python train.py --num_hidden_layers=15 --hidden_size=448 --num_attention_heads=7 --num_key_value_heads=7 --head_dim=64 --intermediate_size=2688 --vocab_size=8192 --hidden_act="tanh_gelu" --norm="layernorm" --norm_place="pre" --norm_eps=1e-05 --positions="learned" --qk_norm=false --attn_scale=0.125 --bias="all" --tie_word_embeddings=true --parallel_block=false --init="normal" --init_std_qkv=0.0166 --init_std_o=0.00303 --init_std_up=0.0166 --init_std_down=0.00303 --optimizer="adam_atan2" --learning_rate=0.000776 --lr_mult_up=0.766 --beta1=0.9 --beta2=0.95 --lr_head=0.00552 --max_grad_norm=0.5 --warmup_steps=317 --schedule="cos" --final_lr_fraction=0.0 --batch_tokens=131072 --max_seq_len=1024 --doc_mask=true --train_tokens=906800000 --max_steps=6919 --dataset="wikipedia_en"
Each number is 500 + 25 x the weight over its row's rms, rounded and kept within 0 to 999. Layers, rows and columns count from 0. Numbers have three digits each. The size before them is the row's rms in percent of the matrix's.

# down: layer 6 MLP down (transposed), 2688x448, rms 0.0335, rows 1015-1127, columns 392-447
# up: layer 6 MLP up, 2688x448, rms 0.0373, rows 1016-1127, columns 392-447
down1015 141:474463460509511545526527525484496464539524507524496496543514455490502529511508518503508458519519505540536502522515506486488498514515475479508514496491469541498477526451
up1016 117:503493477541501520549507533493480525488521516483522502462494512488502482516532542499540512501522517462500504556490567546485521484505550465494525531496479505520494552475
down1016 137:469514465467565503507540468503537525511502534479499558505497466467526515451480521510489481507521504480513473476466491496515488509512535528468468516515474520482494522474
up1017 037:500486527517546510518494538522531494495464517522530498493467496527513488497528478525522511519480462473458494513457492501482467486491530519524536486450468501479526525525
down1017 019:511519472489504478505513460489524541502477515474510556517479468530485526497510491528504483504499530524481489485548535479494555514534509516498475514551495510537496512497
up1018 037:490470493527505525465499471507545513506501493461477520496525535504520513521500523505504524496470516483530489476519501466481539481501483452519522491531533501506476462503
down1018 018:511514535470500463520527527489496496543504499538488477423502518478493488513488484514459511532555459531526484489498497523509469496478495525476478501475504538494505517489
up1019 117:498486495500513513510478551526476522574485535476532533524502532517507492522508483492521476476508513526513507509492505476497497498529538510525476462495498485514518489491
down1019 124:453447507478491478491503531534517523476491495531528502529523489505469505483490516490478480504489546491520504505489526515532530518497469527476478470495527475517494480528
up1020 123:517501489495535518502491524493470527502508481553481531495545515491502491478486499480490472480466523462509460520527497499486513463440520552486485522481500530496468543473
down1020 129:531508520493480477478474576529489466514469501550525471511481499485485477501523520492503551549467520496506501520527527478483522493516519480478536529500478503546491531468
up1021 120:504520453509512524470487500472502507484476502512495464515533507514450524481513525461496510508497548476527529509490503512516520511467536514474502491495505491509475503480
down1021 126:508522523493432485527459515540471496487512503505513511537467513516441476503524493507538489509460495508467523463521478466537489534463480474491487466460495546464511469491
up1022 118:453466480502517483506527511483490540519463508471487512485557509475515495484514533500518536468539524502451499485487485504489515467497501495486506519521514495534514548451
down1022 126:535469472441490464517565474521486517465505508526497491529546475539525518503504528516468498506473540511502476464513523497456535509502509490550532521509532492521479494476
up1023 124:526476481526515476488483473518492462502492489524501477483485510451487502459487483511502452514526528525498499474548532482508515476459555541486498519512542442510499482451
down1023 138:515480538437515497533514492507498517522495521473513510532494460490498558470523483513499523505542501508522504519512506522483475527505470505515513469457515478511483550511
up1024 042:517483553500503508515474505441514488532543509489486519504477503500549467485506517514486504507492512517480497547542504467493492536523473466497529538527480478513503503483
down1024 021:480490484481509495474532518518486523492467520481503491439500467517509502523506501536483474555531489490510559513457450505512464454488499520497504484487545552464460455493
up1025 043:523515518525499541466529512505444510492459502498503500504517553479509502464521496500508502508504508497486443485460496515482481433523515471483512502507536491494536494482
down1025 024:475526480456472470470497489506523488491513554450504491449483454558490483542508478464481496464494513508487575520535521493494465524466482476506522520474513543482484476502
up1026 119:489485518458517498533529477465483513523522535453480521496513536443493503437518506507511467516516504484569551470502515497491489508476506481526540526484472468526483462461
down1026 104:522464472472504489510514517498466465493490498447482490511515465504495484466541516566499437462492522441460482510472553481509482533474491477485530498504519549490499511521
up1027 132:474476515518527497515531503479502491501532525471471510536504485451517509524497506520523518497499467537502483481462502522483491518506501488544505527559473522466509518528
down1027 136:537535528519490457532516455503518571518486494475511498522526473497473497446492470488488502500447488487515514467495483504490494491503504528470482481489512450531496516432
up1028 088:513466457482543484527479465504508519509509516500480465466508525505477510507525534554535484460529506491517491488476519522513535543510475504472479559511508477499534506464
down1028 062:512501489511484501492516474455506524513532451453518480487463418477503537497520533481504533521484530487485480512509518516491485473521502490494501494514499524506526515500
up1029 115:520399522582496493487533514484437487477488504511469495486521521483554500483546496458516517455519482490457493474495561550500508507503507485514492506478450449502500494479
down1029 121:499541533480516488490472516501498540495475469479465464509496495499527497485498515488483480510478488476479456501504484511502494464498499499503498492519502537517465471470
up1030 111:526516478509529460469551522500492511506471475498507472573513507438486521534512486474501500513492501461467489522507553492507468482515498509487499506495488454501480477499
down1030 106:499525490525492527473463504461501488512493504546463480481503502522495461498493495507522485486532498507487530509495439501503483545514490503511495513501485517489502531532
up1031 049:490476481553509507493497493508468532497515528524518505503510497459518523493492553484512530489519513479488479502477496498542487505502510513504530510469525491519542501508
down1031 030:539511472480456499494551479483535491515468520452459499542498492587508533536512477522451432504495471515508525505529469480451476513469491516506446452526520513509506473473
up1032 117:519519445516476509472539496542473520475516486470504533520510538453510459495489536535513510535508534456511510504489520492515526512489494568465496500522484481487521525459
down1032 130:485502514511521513505451500464472506508502509502472515485462490496495498534517464523488470493477494484507445492526487520514466510497492504462551507531478477526513549499
up1033 089:518491526507541479479509505466466500505422507521528460542524504494496468530495462500541468505534480500450505541521515524493491499520516523531514503511459473500519495517
down1033 073:485488536537484459477494507544537522485540472480500467501516447515516529503520505500454514484505525508490500500520489477460508545482522491477504524500500496493508487501
up1034 102:455494482542505427416452503455510497483513475495490484454503510517487555487504492512493451554473509502524495488523489575462539466484528467523549512484524444505512496536
down1034 091:493498470501511518536522489489498517492534491504492529528506514518494548456548499461499514489475460499524523467500528505508482475536500504463512507511553550532502513516
up1035 127:511503488487510471464466488504530546513476538529495466510526514524453530481534495524546484512521498535541534465471483517510541535462493517526503467471563474465521511546
down1035 133:478503485501491478518512541532537468533487490465481487504491496534463482484486523532485502496468486524517552496512498454467510550499472474490515503514470487527484492480
up1036 039:525529542483461493493506467493482552475535544491476486537534542519492543504480507519476459512497503524500471469518518443481520498499519479525529433508482462517489527482
down1036 021:486505473495542490497518512505463472555448494524506509483478422484511493498502456463511523517501450494517547530498520498535471496472499483507478479469499556469468489522
up1037 104:494435480510509465470545490500464489483481489455515502532502521486529515519445544482532512462493480474424467519502555559530503460547484496488488499533425492461477528498
down1037 093:470529501476504513539461533488479443514511496472516523475512473520489485510513551494482498479507472496511562494506538487511494511526569516525542524472479516482518515472
up1038 111:497457503538542467495491468472519479540458498512493491473539493510455505472496494499497486485510486494470531500479522548502475531523520537474468514461508462478495504477
down1038 112:505507451498515479457471500504542458468509453524507475533447500464476460472471546490476491574504463534531486491471481483500500492464498475509498482531497492516482488505
up1039 090:492517502530518518486506490493498478508563511517460499501506479486526492506434495509491479440502502475502500468481536511518510492489486475501498508474503474517499509495
down1039 076:501484511501468490501515476480478535523546548458517487518512508516492515482485469496495533491503524497477474527579497478510507533506443505551499499572535466522528488476
up1040 103:507458516550481472519496527504494480521469500549515506489469512508495497494514513501514493499526502500480438484474552493486516513470514509506521514485528501529478498511
down1040 089:443547508482516481496486489510505534531513473525441484508494430500471544550498515513491563490522517499495506519464487489507465516512501530493469500500484509503452500548
up1041 038:521475507470439521494483471473523560516534499505485524455487538511465505461488492506503481499507472490486490479517535476499467500537446468503522564506486465470499509499
down1041 018:438501494458493473496499528534501453532496515508497506528511481494564515522503500495533501510509505501493492499501429507547489497489498512525513513487513527494533496484
up1042 114:544473485501504527549505493479456482492569543473491520565513512491510506512499555437521521473512510459497467475478502470511519504482496513512500534503524519504513490455
down1042 125:450515487492528488460508529545495507459500508529508537477520495476479509481467528538486486513500506501441533506538472538502473489485522500498480493492533495498506496535
up1043 061:522469463503519514483486487531464475485481507495490505493529503455528506515490517495485482543502490494530476531482501534475486498517538539512510525513478448491485501521
down1043 048:490482520464513481497522480469513533526537554524551458477498491519432475525518517527459531508479508479501521497524476467486501504500457487466466507547526531502528494493
up1044 112:486482464541499506507500538500514500523507518493527558495492523465505477452541465501486505524544496493506528479488547491529515503474475504506482498494510486495497487526
down1044 114:445551513486492503526471541501505517477492490490464474507464451475496518490466537477496490507536465462540489515494521499511470482488484496511461459534484505481477489481
up1045 099:462521507503496425496465504539461482493532510506475492446514511481501487514500494457500461552499500460502505509523508513527515460452500515504511509519488482495483515497
down1045 091:468466528502547571524446513509557537460484486475513540543517502523512484475535493478515511493483530524527524466488474535481490519540495494483543503502546539458519470487
up1046 122:480471534487481492508517492512480491480487485500517481513501510456514525493495527488481484493500546452536498540465508502478533443525529504536506507469542498498509534507
down1046 119:472544489508533492461553481547497500491487483491494466514505471486486467527526439499505513492468501497473437500505483488488504407501498519506519495472473506478493466479
up1047 107:473463496528537506487506492482514569502463490439499463493501493424548515487551549505492497479462487496485461493467457514522534487535502517513496499479495464500494491522
down1047 116:533510492470507464467493462556560461531483483544481449495462478503458526521515488552507500500478459503466468495496528485508515528495541494488514521436476491498542476459
up1048 043:481458475482497506484486502515537516512533505487484467517438532523496483498494548470521497514513525530473493497480517507471471527507493496482566468471510531526507523513
down1048 022:493552493532505527499493501509516520488517477450501517481514444475488515494499484503521479572490458505482510508549464478520487528521508506500435501516486459497496465491
up1049 106:502473515501520497489482488496481516524491505447527498481499519465550498507524518501532504509555522469503480522532532552496507524505499494530518537464485479479471530473
down1049 106:456557460510484490480510491470520494493486523557457510474482508498454503471455526495504556470499513479523475520550474524512521510539526496480451497470496509506529537536
up1050 120:507526520524511520520511457507504482520508489512518456513482503508529507509501496476491444498487463487447497484481480491484505493481533503521516496525471494505504478517
down1050 118:519528460496496500485475496530495513474498532503526520504484465529452494467499462483464492475483563521520478496527488514458476491502493494504458472527513500517579505497
up1051 065:523543521517485475483488515553512500503504520544518481521509518526471471500514494487473522525479520518505501484510491498505530524559508476491484485453540512466499547485
down1051 052:482473465490494491502498541477485513467486488456455512521469444485543514490475496496501484450507499476470465542503488492502493449456516498504482511552472544517462487517
up1052 124:484517481538498488519490487499494536495521515486522510538519522499450482523507492502507489522496548503525505547467526527454530474511491527501488510488498467469469497477
down1052 129:496507499503502542541525519478490483558476518513506508543479513504498489558501470506523507507510525521478477504508526509490513487505486492489525542469497528499524497497
up1053 120:513519515536469494489497472529508510566481494482489464517506512510496485532542559504512514480489532459503494536482546519490494491558487488540504524510481528479506501477
down1053 125:508500479471488453509530470493528467488522492519517487482502520466510503500493510497500519492515496489532489491539472459440473501484501523514451521499503509467513516475
up1054 043:531500490497485515483478505484469538494509491465525490475537506500482500492474502496494500525515431471524492487480503497534538452514506473445492514475497514512509507486
down1054 022:536524514468467479482536487495489531497462502492476503485447475524497508515502488502496493493499504523486506486507513531449502510487500526571500503574463497505462486503
up1055 110:520518446490524550509494484503473472524530486524501508509514503510520512491517501479496491456508503466457552460499547516475511509459530486477487500503476478475514518534
down1055 120:495452444502490520492482513533507524506538498517499509465478556542440512524524526530499452559498482490511509495512532493493523522482527465474504464485517492509523469528
up1056 101:499502494515516487508493542488504450488512514491529530502518519503498493516520510517521498475540507477478493510496483508506518491499520513497516519488490493561478482500
down1056 089:544455467437483524537483497575507516490549505505490513469489482482516499513441511481503488448464546505491488447495478496473521489465491487508497484513501478500460537505
up1057 098:485522503482525437514525504502517495501550516511520485437509520492519517470490506456471491538531512436463488528499498527484490473511505550460528535467466463511436525496
down1057 092:470485484518522528532479507495473493505539488478499522497509492494547507483492480522537497518507497464511570475513504535487523505489516464566531535493541496480486490470
up1058 036:464457485499495528495518523526512462488475496525481504472482467495457491539519446459483513513498533477520510531495500487516510518491486516492483484471475490528512495489
down1058 016:506520507475535511530513500491507492517475506512468500548464508512513546479478556536495515448466497481527509504488493510530495467540532497527518501521512499494534504500
up1059 117:501488486534491482482481530457438497505495514452549498485510509521515508474505530422513527495500513501534501480460533524516519475506522521478521520496455463492498497451
down1059 122:508509507470543526467477476452495482503524504512503566519492451528502478484518495517508480510516548507459467489458507526412499508488488477497496514476511510454483518488
up1060 118:507507535538515441449506461483509503502523501471480476508546522485484515511513476492506481448510490508457464486443531552514471491501526488516553528537522463485439527502
down1060 125:434527482493563552456521511470522504477501454479496521522504513525482495521515500517534474504526454507513516497488501487535494512487502512498486471487516524492482505475
up1061 034:482517458497507509486521499489482520488527477507533525489490483546465502519523520518489521515462478482478542555525471461464508523518496541524481498462487529487459486505
down1061 016:504444548472461521532496489524507462513452532541511494525524480479496494503508496490511529497491505521513476469481506473477540504485476514513524509488500459528512499501
up1062 109:529450526489510516526508528505472498523475539526448515476469503514558496462487524536499447453525497497489539440499500507476513511548510450493475513538467497509551547493
down1062 095:508507501482516489490472473501512468525536469607530471504513478520508488458485496519502505472476514468530529500505491504477487485498507491505525524446515548524501508497
up1063 100:456486512535488480515481502466445494485516492463496516517523506482468500521485490553533512479521473506479517478484497536478510466513503558484486501515521470455475527487
down1063 081:480461488514541487455525504478530516484500484464478476481492450509500524500520463462527552460499509494544503506473493495488518523509516459488488487455423488502522551514
up1064 106:504528541516460511522533512536467481532522473534511563492495518520520466517523516465523496490466473508480503476499526508513492536476552548472525501490466472457496501509
down1064 120:527501512503504506522465470508505490468473524502512496505482544465437472471506509504463509495510514511522484501482511473457515536475480506515542457498519526575516449513
up1065 087:528497484504505514521455509523486477530543502477481518498551516529534462482518512504499486436547498507529525504487511499481485491463535486524479498542477476463460483492
down1065 069:453463463464510520511538502483514452478522503459546510519491489479433513498508437459496503530465498521537497519481490525512487495499510524500502482478497476547534476449
up1066 110:523515476497502494515574529475464483536515491478489520470528513506500507552510499503515461487488508512495521499505545509505508521544551448469476489543486470517498476546
down1066 102:485516510489479525518473496491514489522511480497499491477466481479455491505466453484518548518513494504500566525476481443464504471514475545517503492454512491553484538514
up1067 101:484468509505467509466495478499496484561458530487517501515519506549444511503527535507513457511528512484505481504501480481520539506458493522520518540503498500503502510544
down1067 117:481503490539522506539484501458522502476532462493500504514501469482525521483508514475477498519496489484523523481490448507491501493542544467493542499526477485492464513474
up1068 110:505529498545516511493494488479489485506531517493520473488501508513505516485508502491522453516526530493513470532530535473488480531516541476491529505491482463499504471461
down1068 116:505486498440538511503514542522505550499507516527450505521516481518465486505503518473470537508518498512480490464530470485454533524484466537545493474495484528509466506549
up1069 100:475471496493480460475509453507521539545471541419508484485529499541481511541545509526515511496526494480491490502495498525506495487535474548502492518479487451478486519473
down1069 095:505481443533478509501504474463533545506512524461468496484502500544455500497532507464491489532478497482511501476526523527469471526482504475515515472484518464497460501552
up1070 111:494460498528511480463539462477500488536522509491460475558502503511470501493493493513507495465497491513481426483490513498522511484480514518510484501514524503551482514484
down1070 126:491514507505513504534480523545498471505488477528491555502457508516503500510488524486491543537481486530468538482515518522497505481539577498497513499524500499474459497474
up1071 125:480476496489501494469493467520486519521475476443473466529504506524519502503545475491507479518500456498469503493505511502542491480513528481505529456479501464479507472490
down1071 132:510511454521501524532519540468554474485534471511551494493500484497473474521511525510478492509482540524538533470485521505477457559541482507528512520511508540542541467480
up1072 113:473469483531541481512502487443488487509551526442516458495491499481537517475492521522522472512508497467518485491474490463527488474532519461519557526529494452539456450439
down1072 129:526505462475468527495526487521509492465480492481480454500499464509502501504478523521495546479453506508476538513539536481479493556518490509528508483514539518537496518526
up1073 133:507532497496544517482527482530501523469480495510518488495490519509505468485485515493489483519512498476465464548491513515516518498470510480510517499515516452483488486525
down1073 145:470491509526482517484500472554470486479497488542490525463486516481511503479493469459489529459513526498495561481511521443508516502522472468537473475474515481511487485515
up1074 111:492490457492504523448517469510509466491494508491482474506490511502458499502499513512504489482531532488552505469533539479504499553469522507509504507478527479480493494494
down1074 116:495490503462563491511532537508462488498515517498534506508498495483502506529519498504490490482510482470484482474505505473473479528497482504508500485479465513504536463532
up1075 134:463524472523505513521510481550473491528503504481465517476515503536502479486519538475498520476486501492561511477504512503508526485551495519540462517528471472468493505472
down1075 129:483526541516541520505472495469467491508523499541489512501531478528514529478489484532494507494446482464468487532503495472461541468509510489527496522493484525485550509548
up1076 128:460471489529490498505551488507469455466492481479460503501520523483518494496483480466541433460518508465485493446493484490476494466476507488492521518540472517453527482528
down1076 143:499530462477493523476524473500495481537507497504505502469503546518523479497532482501474501475494473522501548498517545491472502512547488505476515499501518525512484506508
up1077 108:491521475505485446460485538479501502516534502461449466463530497504491506474486502478568445487510519457557452530528528543513518463506480479492561548505497505527445506517
down1077 109:479521506529539501513504520518544489513533482535516501482502517474493519472527521520430490505507457487493473477461507529467504482503525553486499561421563529465478523428
up1078 117:490482476520478547500464530491494521507516488469488507519528499482480509468522553488525500511542498514471535526501549523465509549501489527527474486501482490456541536535
down1078 126:470516491487503462513493503498516506458512481514516478500495508491490487465519495480514511535453469516529503510492481494491514486512485483493506523502461502477506479527
up1079 061:520492520555479499464498498520488495488482507475500525520510472456503535485528520505504485455520565505505435470479471473436512467519502464488502512543521473514480491458
down1079 045:528492497486483527503473525476535529512546490503486469507511518539509446512493478500490502546490459488490528482538504479528467507503491516450503535468506507490492517529
up1080 109:459468496502571470478496525445492504474514488496514507505500527530496502493524492508501493519542494488510537506482549517535497449465522514500497514490535490492479470467
down1080 127:515510488486540507485489519523477431509490502456499551495514484509509494514533502468492499503534509509475459465486500496480481532501506460488494487503547516492476487505
up1081 106:489488529527481459440490484472513486489502515474563507503516495498493513544537519479560492487501543461503473498492451519516481480491576506497524518446484517491463513488
down1081 104:477460502522492509510503474493500545468505502490485516486517519501523530477463499470497527461456487483522451452520477492492515482500501520484459487504486483485520507520
up1082 100:484506468536504506463494505537477432491458549441499508498535537477458470446517482505548497488532511502475477493483459479524524480476504514515512484472494483503482500464
down1082 094:536500503468506526484509510478505570529495508465502509482527435467529487510489478492522508476509486488478553538481504495510499505504555512486465501515491485521458504485
up1083 106:530454468522527474515501523456511496520490509496478514523532511470462520481553529454493489473515522515543459502456539508509512499506542514504508511507495466507449505467
down1083 118:533572517511461504519470533505482499484512514503538488495464495482488493497473484504509492506472513499477521484495446462513529510490525517519466446468539469491504497501
up1084 109:491499501494515482475451497508501531491508494454484498483538522487465528491498501470477465538516534517463520499488530501471501487498477518495514499481562487495529485502
down1084 119:517478467513496522555480532494469485498497506514518514517485495485506506535530451517509503494488463479467504518517495517489479479487526503500509490464498519526475416509
up1085 118:505504478489486521523561444503480502569503526456485539531488520482508488488552512491512482494506489483516473484494470538545471542507492489472450515491494535471529558469
down1085 109:516529506496494511494456516499493492484506506494512485493484475493491511508491478473502499479543495520518537528498498481477548467487502508533542523470468541503497526490
up1086 038:468524516494500512503488483497502495520473511457464465531517439515476512476505514501498509474506489511512478518518496518488525490517511507468496530509509474501509476523
down1086 019:517482445494508488492508484514452506479494514498529513452446495482517493499530504512463526499462463499475522458532485468509530466510516470533498504465470523500519517452
up1087 116:441501477503537480543484552444489476515515524515464512481556517510524487499532511472506531482473473548474497514550488541491504516486507549490483524532514496554463518508
down1087 118:450465495501529506488500454454499495526524500531504524515521507465484475529511486512518454496444548471518444508546469479498468537494490502497480508518501506537466471512
up1088 105:478492476472473514521529493494502560524505488502520520485509517500496510493541511497522484504533520477464512516518467512442490503517492518463459517479473498479536533516
down1088 121:469506521519527536535483511479494440438507486516505497514480540517497479516462493500512500487457474481490509513529499496522518513504508504517569489524480488512505494463
up1089 040:503499523503507491478520502475536536494484492483480474512528471484508542534519513495500478479505504572454467510493485475515460459512488499504466559504488508514421490477
down1089 019:498479512486490496529503503513494449521481515473523479523482537518526470475514503529504516504503519467548520520504512493513520495465518525485529484497540492505542556517
up1090 044:475469515485496510518508499473465513508493569502491490555542495490488519514485580492537511496529478506506484469491530474497517518483496487488545515502491419536524502513
down1090 025:505527482504527511486500515522522495483464491502496485483460448500501519473481436524478488467502518496489529542515476507524502438491509470501478462495475561455487506478
up1091 101:496469529547482519523493518482526506487486490507504487546496510489488484472536507527464486488492489488484499463445555517461523478507487502537506496534490467482475496480
down1091 112:537521476463514464489507479517490524505499503470441489468518513513531532506463518480541517469489467475498474552529460487513483491449536510450505518511479527462519518528
up1092 093:496553477503518516423533474481510524530456479502484500481499532503503493497494545509479529452486483435456427485511477524538480539521574482524499519536515469465533517453
down1092 071:521544487512505466511518511516499503540449509544499526483497450516491499482508453502512449550534513510521470499520506492531502494490462520504494535512522511467502484485
up1093 111:477485482508538496485509496523475508471490543502487476515491494441481484538468491504544457496485524490529491483513482511498519473489530479506540518511488501491521492460
down1093 109:489521513473467514474520496488523506496533502486500472485484485492474507500531512504486563472522464492547496507493552488527456493527520517554486525513464500455492531466
up1094 096:523439491525517453491513561502474471489462470532486506453501474540495522530452503493502505529525486528465502474515514518499479517439465551486516508481536515502517528498
down1094 082:467568510473508519531501468469494485490543528462469499478466472478509468512549469513451505505492453492527508513476502473501504506550520490512519472466511517499456482538
up1095 121:492499441496498507495509475523481497492517506517526467514523507516492493478516502495518484487490539519481492490476535509508541519497527498527482488497504483456500557461
down1095 132:483511534529528496466536501522509461529536459492485518530538507462457493475481490519506492541448488499509528465498524472486462515487450503517528482519465497509484463488
up1096 114:537488517493523514498485466495516534489511509473519490477509518461471510435503521429487513497468462502491475493488515479489503469490485497524500503466525460520465480517
down1096 129:448491503525503463489529499488521506520489531520495467463483451487528497530494501516535528433477526494533499510476478500505510502471527514518528468522477493466515490488
up1097 111:532469494532488495523507480496520514489507534494454514469520506551502479548498527533534497496559490496487464540534506505492513579530502481538528509512514453473459522490
down1097 109:482503505489516489490488470498489525483502560511511454516506539485478515469491534477469533567480490505517511502518514523538509457520527479508452493501465519463533443520
up1098 104:467500511496498475498460529515511540524539518527443470487496499484494520476483457458485533508541501531531489475450536544490480480513490482520518505460489457487467489525
down1098 081:533487503488511524483499520529502498484500472526490541489505467478496461504539494509479525485492481463499535526478552495503517489512496544511511478513505511481466476541
up1099 113:483496500531555480507469464514532477541513498502509499439504490557480492439530479510468484498537480526455506497448493493514475474477493467503458481494536487518534517510
down1099 130:529487476496456490531489536490522511515512525506524469539475541501483479528509503489506515509497506478523497491524492523442488541544517522487523494523473500459509477477
up1100 093:493489520461498524499518539495473520514484499472482448514514523455529529485439493505557514507490500521465490515462522544499507498544510518510550508513460513505473534442
down1100 075:535482496568522527476491489481518524474499502517542541479521477489479523507526525525500518498485495513490558488511468508494501530496528506472472526505516499500497503482
up1101 125:544450501494489533484479492481523505491469514485550457459495522518490543485513472485568494521492495463528440458427487530493513543432507490476505527461486508522529530531
down1101 125:548475510529458457473536487534531490526465527497492462490540456562499506531473465507503524493503521473530466492470495495479491428478469465528547512467542480480525498493
up1102 049:461489441523550474460491475484513517496472494455524516408514494496522461481500448493534503515451518485495475532539490509520496514502509523499510535559498500513499466518
down1102 036:499496501463481504526501526500451502523555538571524477507508527522467486544511542497504486479495516516552518478468490509509461496520464518518526549444494494506502529507
up1103 092:532464499503495531444462463526494499499481521495489520506499558466498506460499527515512477499499498507464463475565506525509505502499501495519518523460483498502539544462
down1103 069:496527482500481538514507528515514466523498487487545542513462448484455510492488463488489512493504486494548484476514539468521503506531487472496491478487507510473529524480
up1104 081:486506472543515480510501471503459485517520516515492519460477516490503486481516519465512481512500505464510521446514490483471500540440526497504492460468531506513462503496
down1104 063:490477515479473522526486569498513529506497470487496496535476453491507480512507468490493488473475475514489481527500515497497487496487464517526476535534515496510529456471
up1105 107:565528484534504487508512464488483502509552533552498479488501541536488469525491516505530464462519505463474471486524496505553490473473517526490491515529528477474493488465
down1105 120:466482496511449449491517497517510470533501530465479507507518475525520530502525581499480489500496507499484500457476504482497492510544545449468465505504533540459505505512
up1106 108:473496492472537487493518519434471541487479484463494497492518508498534486523537489512517478503495480518491502529487526478474491472498560483512509487518473493516530480531
down1106 109:514458518529515526503491545501454527535543514539526478497512454525503521532520526526485448459511480511483551542515516536467517508533474479506475485493528504522485496474
up1107 125:481508471560507485530504523467471487482522534473486462487515493484478500473498506503477479451480484512522517501471512507492499470500501496523517523547480468514509497458
down1107 131:524466458485535496528529517466476492493487489498475503509525480468506461501520521509508514525526457539504475508484531512464549521495503530509472526533512518452472499467
up1108 120:504487501493513484503517463494500534476518493502519490491516512464521504507485535511515475481532450497477519516478475507529509521449544459530504499513519476535497506539
down1108 132:516519513545496471519513529508530483506493503521529512513498502461551514465479464480540499541507506478480525514495502454485494544480520537513493491461498486506502479511
up1109 107:491463499508514509506520470490510530516483502494504499529529504494473519510521475552545540524475506510514494525437456520535536444459508505526462491496545494511466513513
down1109 115:486494469448488518495486499550544465484474466525485510509408473501527514495508518495537465570555510523506476444481498479517498545453474533478511504489493480496493464498
up1110 095:494475463482530514472525526502520464527518545537471530453500490466488469475485525467564533494517527536507479491474533484497477515487480535512510538517489498450498521498
down1110 099:471490544512509477538497478485505490501480522487461501479503452495547470496457528527485515457502478493484520486476505500496493499542468492470496497457519475525489528441
up1111 121:475486481523546479481457496526517540510461520545502476453541500526517509455475542502453513511510485548479516501498506505488583472456535472539493513481516485528518491567
down1111 128:522485482526478500513452534498510476484543532524504507501552507476492445487470535460540470482556451507512585548498530506500502514480462534470532477489508525516524517511
up1112 110:486489531505495457502493459503463522506469502495548492510509520519544495496460512488488467475531466491502500543533492517512465474489528434525525502430493482516542532495
down1112 119:506514501544502489504489470531538440513475462503541519512450491510512524517466507479535509485484514498492522460486490487542467499516530522499511474500504535459507496486
up1113 104:489554514547496490472462496470529548581491510475536483464500528463502555458510495564474497495526512511465519515510524495540506515520494486500499502485520489516514527475
down1113 097:466516494502489508538497521492479465471511494494498500489508497537511549478443470539469519475504522509551497477561561476490546508501537488446519489506435515456541527481
up1114 093:482475484504505542511556495519472517476449517489494489478496509519519491499508486504567503502542480478500517461474477486504487481499461505487462517512507484450502539538
down1114 080:526479505496476506529501518498476493503549512489483517502518496478485477460473520517507553488487459496516529522505519456500507472490510498487501523514503564534516497494
up1115 043:506520512509486481517447532499490484479498533486499501459483463474493495551509489506501522464486476479460515497514488491490484502535509560498486530525479483517491484532
down1115 025:501481500488472509476501457482472507512511453549514512555489481495478500488455493501472536494483479497539474498513513501481531469448495443514543495525491502531517554494
up1116 080:519435453495476524516505505469514511507556507481510522518525500512478489408519491526538505541522495507473475521518488445476464462468515520505472515488516505496520489519
down1116 066:474472504492518517492488465471496504494464511488515495498489504495469510539473529496507503492510510475474548481468555533498531546506496521505466514466521468514497497449
up1117 112:522506506518493496431488477494525474506471478511548477484476500421489463476519486505508500503479529537469498459461547506533573476511474510522497513490506412489489545434
down1117 117:480471505515546503542511521474497511494463507479507549496490459491473518526502505506510479536492506504525516498508467530510482514520441485493496469476498514523503490483
up1118 097:508442495508474539475506495491501476489521568501487511508538495471524520475515502519530484517528528472524532537468490559492510475492501500498542478479523495500466487492
down1118 072:514490469446526475473528486490486528497504517470498514482495473553543503457486464470491524465534483523458502500525499476450526521483483498492489462529529521523484531516
up1119 043:462481474486477500501502520477509464482478467482478495509490523511484513471510462487453504520523515485471443489498490490494490503487491494493498462507465498543560509503
down1119 024:524501514488521481480464500561513562492518487550504504481523462467465474528474514528558524500503500499525504521452477539506469471511471494504520533504528485471462477470
up1120 106:457521527477550484533467489484559520497517507489507516542496514497484497509476520503496527478528444508477495494489500484506529537474533516585513515542529511542475515463
down1120 120:516475502494489514488523512461500487451498506459478539491475519462498475478463513490517495467545513506476505487487529525524461481478478514505487494498494471517538523522
up1121 090:450493467510507524458522481474513523452519519452426525499495526470500506518557485502563503492511483467496457484451460524519476508494504507515512532511507480450521507479
down1121 085:493519548518525496537492498502516470517511506491523494481467421497487526490472564532486499501478498507507533524473511498471498490520487524529554512469540506546522491435
up1122 102:482484451481492558515466505513457519528495539466497482483503509539525491504540499493557507515499514501537520485503484510522543496473488537506540465477493517478501537472
down1122 098:530475497519497449487509496474532433485543519542466541490519452445450502533488506510467494453488503468478531488525526439459502519507533495494465461539485508463509478485
up1123 114:473514450499531495478558545505487503498505518485499508506503525447515474505470512499520506428552473512475509501472514447538486503506457499511503467490480493483498479473
down1123 106:497493545543492523486509528506501521467505511469577505521540492507494482527516537504507529500507478478428516504482497452536487490511517480484561496493481508453519454452
up1124 094:434483522527500512512510502490488466469532480480513466506520503483451472524496507503503518501515485541458497487494538518530513506479532543544545502489484504492503458506
down1124 085:502474466497532514503489501527484499578459472513479495519475432524525479497531495470548505477497514502514458488521466493496449564494467480476502491498507528461452448487
up1125 117:477513467506501536460492502526513483538498505499490445502486509461500484449487546479497463482502519489531500488464569506511496463506502473514493496493484486448508501500
down1125 105:495486482507488477535495507486498511494508500506544489522459502461503522513481458507519492505472510496478536466481509488493498466481455540510535486533491525526491504478
up1126 112:514503504485499488522506498514481540498511487497507468487504528521513474564493506445525528428525473511516506495494510503468496475515496509503440487520485498485475513512
down1126 115:501527531468472505490504527506499523476486520508511501488536509507471518463473499498528528477514513503505525459493512474508505495483462501488463488432504478476465515515
up1127 117:501535504525473473434464526517490485523486546435525496492467510521512489538501527463538525528544555475515484512475517498525488488518514482546481514472492504514533493551
down1127 147:505474488477512532554495506522495498474536478489505508479525522472513560470535453520477472466470479519472515491503496489470502518501461529513517488519491522508487483479